Each number is 200 + 40 x the weight over its row's rms, rounded and kept within 0 to 999. Layers, rows and columns count from 0. The size before them is the row's rms in percent of the matrix's.

# up: layer 5 MLP up, 256x128, rms 0.133, rows 28-52, columns 0-63
# down: layer 5 MLP down (transposed), 256x128, rms 0.0886, rows 28-51, columns 0-63
up28,110,173,107,185,215,185,175,236,183,222,217,226,216,130,227,213,230,163,198,206,202,235,252,226,230,225,202,124,255,101,252,126,247,226,205,162,212,222,166,193,232,233,111,129,226,201,135,179,220,219,200,238,206,159,157,237,236,199,263,236,206,223,172,158,183
down28,120,216,174,158,137,211,121,161,209,151,162,158,231,219,179,87,173,175,234,260,235,181,162,212,225,233,121,209,193,171,263,139,226,278,193,194,225,180,187,154,221,224,172,215,235,175,308,212,232,133,229,217,158,269,229,163,199,232,193,222,136,194,201,179,202
up29,094,156,174,232,178,174,330,228,202,167,277,219,240,226,191,200,194,186,189,218,231,197,235,206,165,193,208,156,193,94,174,199,218,250,202,249,234,194,193,152,227,175,215,155,249,174,192,167,138,280,188,217,191,185,201,231,200,192,154,208,144,150,249,243,218
down29,090,134,194,173,255,167,149,202,262,231,288,165,154,138,198,189,139,179,236,258,249,181,299,195,212,161,195,165,256,191,241,149,235,238,141,179,200,225,251,212,155,207,178,159,185,195,272,230,188,232,219,205,207,249,157,240,188,175,202,231,168,164,240,231,178
up30,095,240,238,183,194,146,195,213,156,203,306,248,227,156,165,152,236,249,242,123,124,183,161,152,215,250,134,234,213,154,244,230,209,217,257,156,182,214,180,156,237,228,188,194,169,244,220,201,159,165,160,151,277,177,255,181,274,197,186,191,208,184,146,177,201
down30,093,214,228,157,177,214,214,171,204,223,192,255,253,170,166,156,191,197,199,177,169,128,212,194,149,176,198,199,273,203,220,126,244,249,132,211,237,168,208,235,165,267,274,238,134,191,147,249,250,206,121,202,240,268,261,176,247,176,190,229,192,172,123,139,185
up31,112,212,189,172,228,175,234,269,136,133,200,124,223,185,136,223,202,250,284,184,220,240,221,213,245,196,155,272,168,200,245,249,229,198,181,162,151,184,222,117,185,234,219,157,181,237,198,131,183,150,200,169,264,182,163,208,150,143,194,215,181,184,262,175,241
down31,111,318,213,240,150,152,199,184,185,135,196,124,182,208,243,188,257,250,159,203,239,160,169,155,202,165,201,256,270,204,155,219,145,261,130,213,191,199,224,212,217,238,152,154,247,221,204,211,201,174,194,176,199,171,111,146,202,202,208,194,214,186,150,189,250
up32,106,229,272,106,214,233,267,188,236,176,226,242,210,160,188,215,228,284,244,206,213,170,157,158,218,178,211,208,140,217,187,209,235,220,214,150,152,193,174,168,245,230,136,232,191,291,134,204,110,235,255,184,144,189,196,163,199,268,213,91,223,129,205,177,240
down32,113,196,236,211,212,268,222,226,181,212,136,228,168,258,251,276,156,237,257,180,169,234,203,154,178,224,175,166,192,183,206,201,270,235,108,150,213,200,193,157,216,204,178,231,185,231,126,236,155,130,122,230,186,204,232,181,199,261,156,174,216,211,223,178,233
up33,098,270,196,111,210,226,152,176,200,281,260,196,206,221,133,184,189,303,231,239,165,206,169,202,246,214,195,116,172,166,134,208,154,138,191,187,206,213,238,192,230,208,251,182,262,215,146,222,215,182,176,262,259,172,281,268,264,223,138,197,189,178,226,236,220
down33,099,223,210,185,124,214,236,158,185,132,285,185,215,194,207,161,208,191,219,160,237,225,205,267,200,207,163,198,222,193,224,201,262,188,158,199,245,272,205,102,244,237,227,251,228,243,171,187,231,223,250,172,190,217,140,223,212,143,222,304,223,171,138,214,205
up34,105,162,260,208,252,214,193,155,152,206,232,195,214,216,271,219,249,274,225,230,208,111,178,210,207,145,236,205,180,183,256,194,199,216,159,202,212,215,122,188,215,202,206,140,214,93,217,180,159,203,187,187,217,121,212,218,185,156,222,244,222,191,254,169,217
down34,109,236,158,184,201,174,144,210,244,267,182,216,200,150,212,206,192,180,221,175,135,132,223,221,254,181,223,213,261,245,190,182,200,207,179,205,129,179,246,250,173,157,214,226,215,227,211,225,184,210,128,278,175,213,241,271,115,165,149,192,176,205,197,166,190
up35,100,169,284,224,158,160,165,147,222,275,238,148,172,283,159,284,192,207,205,187,198,243,206,177,200,193,245,223,193,269,187,124,169,246,265,225,212,215,246,139,202,208,220,201,243,197,194,177,155,163,177,198,181,253,136,191,177,223,149,211,176,257,188,189,189
down35,099,119,185,239,239,189,199,197,207,148,219,216,177,198,258,153,176,160,239,208,211,201,171,200,261,225,120,234,191,205,129,184,190,239,178,191,153,188,240,192,267,245,253,154,181,189,232,74,274,306,168,232,253,166,203,258,155,190,142,159,133,173,176,171,137
up36,112,208,188,211,230,109,173,236,213,166,294,230,226,188,174,206,264,139,260,216,197,156,245,192,185,253,224,173,204,235,232,196,186,196,234,232,170,207,194,224,212,242,132,172,150,208,244,170,167,282,154,232,247,141,236,156,194,195,219,166,211,293,166,182,213
down36,100,198,187,195,135,225,170,200,169,275,221,227,151,143,222,167,143,219,229,106,155,153,223,189,246,209,243,251,175,177,142,198,253,264,226,197,266,195,211,125,181,253,175,160,272,307,176,215,266,150,161,252,140,220,144,232,190,148,173,189,191,177,136,235,214
up37,102,196,186,250,259,178,157,225,243,197,174,212,196,202,174,162,190,235,127,79,271,229,254,164,214,186,171,148,226,125,248,189,158,188,278,179,205,233,241,224,243,203,168,139,211,216,117,187,192,166,194,152,287,196,179,186,262,170,128,141,144,146,211,180,223
down37,110,190,221,172,210,188,134,208,130,258,140,195,282,187,222,188,190,260,182,152,180,176,184,181,190,190,202,154,224,159,179,223,237,154,224,228,160,151,165,162,148,242,236,189,177,159,207,233,155,196,233,182,196,209,212,314,175,210,201,181,233,239,191,249,252
up38,096,247,146,176,207,211,205,274,203,155,198,284,211,205,221,183,171,213,244,166,220,214,162,245,195,196,172,191,283,183,227,208,193,234,232,220,182,182,201,272,230,256,214,214,211,138,148,207,176,211,215,140,154,175,130,213,273,193,113,270,194,186,210,216,169
down38,094,155,236,217,145,217,165,218,243,184,234,190,211,155,198,202,241,223,212,220,164,189,222,209,184,172,188,212,320,202,186,173,274,178,135,188,305,263,184,217,263,212,195,180,198,241,204,213,132,155,205,199,247,172,204,177,154,174,229,174,216,198,89,162,240
up39,097,246,188,244,206,188,259,205,213,219,271,197,207,272,149,258,233,221,234,179,231,148,246,188,307,147,136,194,187,173,182,198,160,228,200,187,203,246,192,208,220,233,159,248,187,226,150,203,311,207,269,216,207,235,213,194,232,250,191,173,147,209,218,229,168
down39,111,180,167,187,178,161,261,148,131,206,159,188,224,234,219,165,215,156,249,179,157,201,186,143,105,146,242,176,152,183,222,215,191,131,202,185,208,284,151,190,140,188,234,186,133,80,201,187,194,176,218,213,150,207,289,175,225,208,204,244,270,132,166,195,154
up40,114,154,221,196,120,247,180,155,231,216,204,212,204,221,177,239,286,171,232,110,224,181,260,227,209,191,159,203,130,226,199,283,170,250,240,141,206,291,206,212,190,157,190,214,212,288,236,228,195,229,203,185,266,197,226,164,156,124,180,209,138,232,164,239,290
down40,115,187,214,178,129,248,157,199,166,143,244,231,191,176,250,287,308,205,209,168,213,167,228,253,228,144,195,322,253,170,224,217,229,156,193,220,185,189,173,201,232,160,173,221,184,209,224,131,242,173,192,245,155,195,184,220,111,263,211,199,202,206,188,79,236
up41,086,158,187,183,232,223,203,192,193,213,190,225,232,209,146,214,161,185,145,216,213,252,154,251,189,205,138,229,183,196,191,175,197,224,109,176,276,206,265,202,223,228,249,214,140,248,187,260,239,167,303,206,203,222,212,91,196,152,221,196,183,165,208,170,183
down41,087,186,155,257,178,203,165,212,202,242,146,227,202,255,215,217,171,223,228,264,204,166,279,227,223,155,254,193,166,176,150,252,124,106,272,191,237,233,216,206,183,200,164,196,223,182,221,172,177,226,161,187,163,193,177,259,231,226,201,268,116,199,240,178,254
up42,115,199,141,183,188,175,225,226,192,247,129,250,215,194,170,201,273,199,222,210,188,170,162,188,229,208,237,207,260,223,212,179,177,153,189,143,201,158,220,147,259,271,192,282,99,164,184,169,183,192,249,152,239,148,243,172,257,174,280,181,113,195,222,139,241
down42,112,160,125,214,169,214,221,222,154,155,209,179,223,181,228,161,242,205,171,150,179,224,225,187,189,233,227,215,179,217,199,157,166,163,124,191,161,257,128,269,226,139,217,164,240,259,212,157,191,173,235,302,191,180,180,246,244,220,230,210,165,165,185,202,172
up43,097,169,261,213,222,145,200,200,233,222,173,267,163,217,266,208,173,145,222,180,238,224,256,153,245,176,187,160,144,167,151,128,241,220,177,214,253,191,227,157,210,157,225,315,144,162,271,170,215,225,256,231,199,213,172,214,262,146,127,166,184,165,176,174,231
down43,094,142,207,263,176,199,216,138,150,179,201,156,229,130,231,163,202,159,163,227,255,156,135,217,204,217,166,158,251,152,208,226,148,242,283,231,198,149,158,217,202,252,207,231,161,188,144,205,148,160,184,170,269,146,230,241,191,158,174,223,241,270,284,162,206
up44,092,249,169,242,200,149,220,177,209,283,190,122,165,307,199,216,203,240,180,257,255,232,218,178,221,202,207,178,197,165,191,300,152,181,184,142,304,266,180,212,165,128,185,252,157,169,162,202,234,178,202,113,152,172,210,265,178,175,245,219,214,125,168,199,199
down44,093,97,240,166,196,238,235,175,206,219,232,200,270,243,160,153,211,174,153,160,160,171,231,227,191,241,219,208,199,289,169,217,243,198,129,206,175,206,192,200,174,234,153,183,204,173,258,190,157,213,239,174,254,145,223,138,180,192,213,146,242,189,162,194,254
up45,101,204,138,192,162,226,273,200,215,268,168,181,151,225,165,167,138,246,227,219,290,169,153,189,210,186,130,175,236,220,224,221,154,201,106,188,216,184,220,245,200,212,180,178,163,179,197,256,202,150,191,271,275,96,243,144,273,182,239,246,205,171,175,188,188
down45,094,200,273,188,144,234,194,197,222,223,168,168,178,81,220,153,219,299,190,213,188,205,172,208,182,184,221,163,281,176,171,116,210,199,216,254,181,157,183,142,243,186,219,206,212,213,200,182,131,267,219,230,227,179,248,205,128,190,191,253,195,294,218,238,237
up46,097,160,239,267,237,276,201,241,193,169,185,164,222,253,123,161,180,192,190,160,143,197,114,277,153,161,198,196,137,185,121,224,106,222,253,186,242,187,216,143,223,171,180,189,213,156,198,167,185,236,203,197,210,243,270,252,205,200,221,220,165,180,248,218,246
down46,094,196,202,244,251,168,194,242,246,163,218,231,223,240,165,99,237,231,174,220,221,167,242,173,183,222,204,226,156,199,244,226,277,173,167,197,167,224,234,248,239,167,101,138,163,181,163,214,128,218,253,235,179,146,119,190,224,230,202,175,272,245,284,224,279
up47,106,168,191,257,186,202,198,166,156,182,245,195,146,240,258,303,246,277,254,212,203,163,269,261,236,206,193,184,147,190,158,238,198,214,202,158,216,149,275,206,205,224,225,226,234,217,247,185,156,166,195,213,151,149,175,206,128,319,124,156,153,160,191,167,182
down47,108,249,178,181,195,212,154,224,160,187,149,188,171,196,285,272,274,226,181,209,223,182,129,160,218,156,181,159,183,231,173,250,181,240,173,155,216,201,116,226,192,250,206,193,125,241,206,227,139,218,196,211,166,310,205,191,139,188,235,160,176,225,132,157,209
up48,096,182,160,242,201,243,180,198,269,173,172,245,257,168,234,157,228,220,205,246,224,121,148,207,176,248,194,193,233,137,250,150,195,226,281,179,176,185,199,217,220,152,293,243,272,221,190,135,213,175,215,180,202,191,182,198,167,149,191,204,247,195,213,155,242
down48,087,196,165,165,204,230,176,207,246,226,167,160,254,165,199,195,189,193,233,270,218,139,267,245,122,155,244,215,303,233,220,175,273,138,227,242,255,240,180,210,167,192,127,199,184,229,193,233,191,141,191,197,259,287,208,198,163,174,219,122,196,211,152,177,193
up49,081,176,173,187,134,181,157,191,215,244,220,218,292,223,129,257,198,223,232,209,151,171,113,191,153,226,191,191,191,236,196,151,189,191,201,154,238,260,241,210,187,203,220,310,178,189,223,129,223,197,198,234,191,189,116,185,249,216,160,195,207,254,258,188,128
down49,077,225,204,184,180,238,235,197,192,200,121,209,198,117,256,171,263,145,173,155,198,164,208,195,197,168,221,215,184,237,300,197,323,74,203,177,177,221,256,190,162,191,177,163,168,154,216,268,195,272,223,209,244,225,203,181,157,184,141,155,180,232,201,246,220
up50,092,144,161,191,180,142,227,180,154,264,225,237,211,154,178,230,179,220,227,210,241,208,171,215,201,183,236,235,208,208,208,148,166,219,201,194,191,221,180,191,234,231,121,242,214,214,210,229,114,243,218,274,166,214,216,217,273,260,297,166,253,211,164,171,152
down50,091,220,197,203,207,217,225,142,234,106,205,234,224,287,225,190,231,203,239,276,189,245,176,189,204,190,151,189,226,135,157,211,194,143,231,185,114,146,174,149,200,216,160,172,171,141,170,163,306,281,215,192,150,145,195,258,170,204,177,220,167,190,216,212,131
up51,114,235,189,217,202,245,154,160,185,247,143,191,148,234,222,187,202,269,245,266,156,205,113,259,286,178,135,212,170,175,139,223,183,202,156,239,162,196,208,170,216,172,168,226,246,219,237,128,256,186,154,299,175,230,188,261,259,258,205,135,207,174,241,285,139
down51,096,191,243,212,199,164,216,218,197,211,194,153,125,164,205,264,207,170,262,164,185,224,260,300,183,159,278,190,176,154,177,198,209,230,254,209,226,175,205,240,189,168,169,196,249,216,182,199,282,127,188,220,80,172,160,229,193,220,158,199,219,132,226,214,195
up52,097,259,98,228,271,177,240,221,269,264,197,207,173,195,133,143,205,208,202,215,203,206,153,231,227,251,199,179,192,134,199,127,121,205,189,184,250,193,188,178,201,213,227,165,118,195,180,245,229,225,138,205,190,130,231,270,216,221,191,254,152,196,163,214,240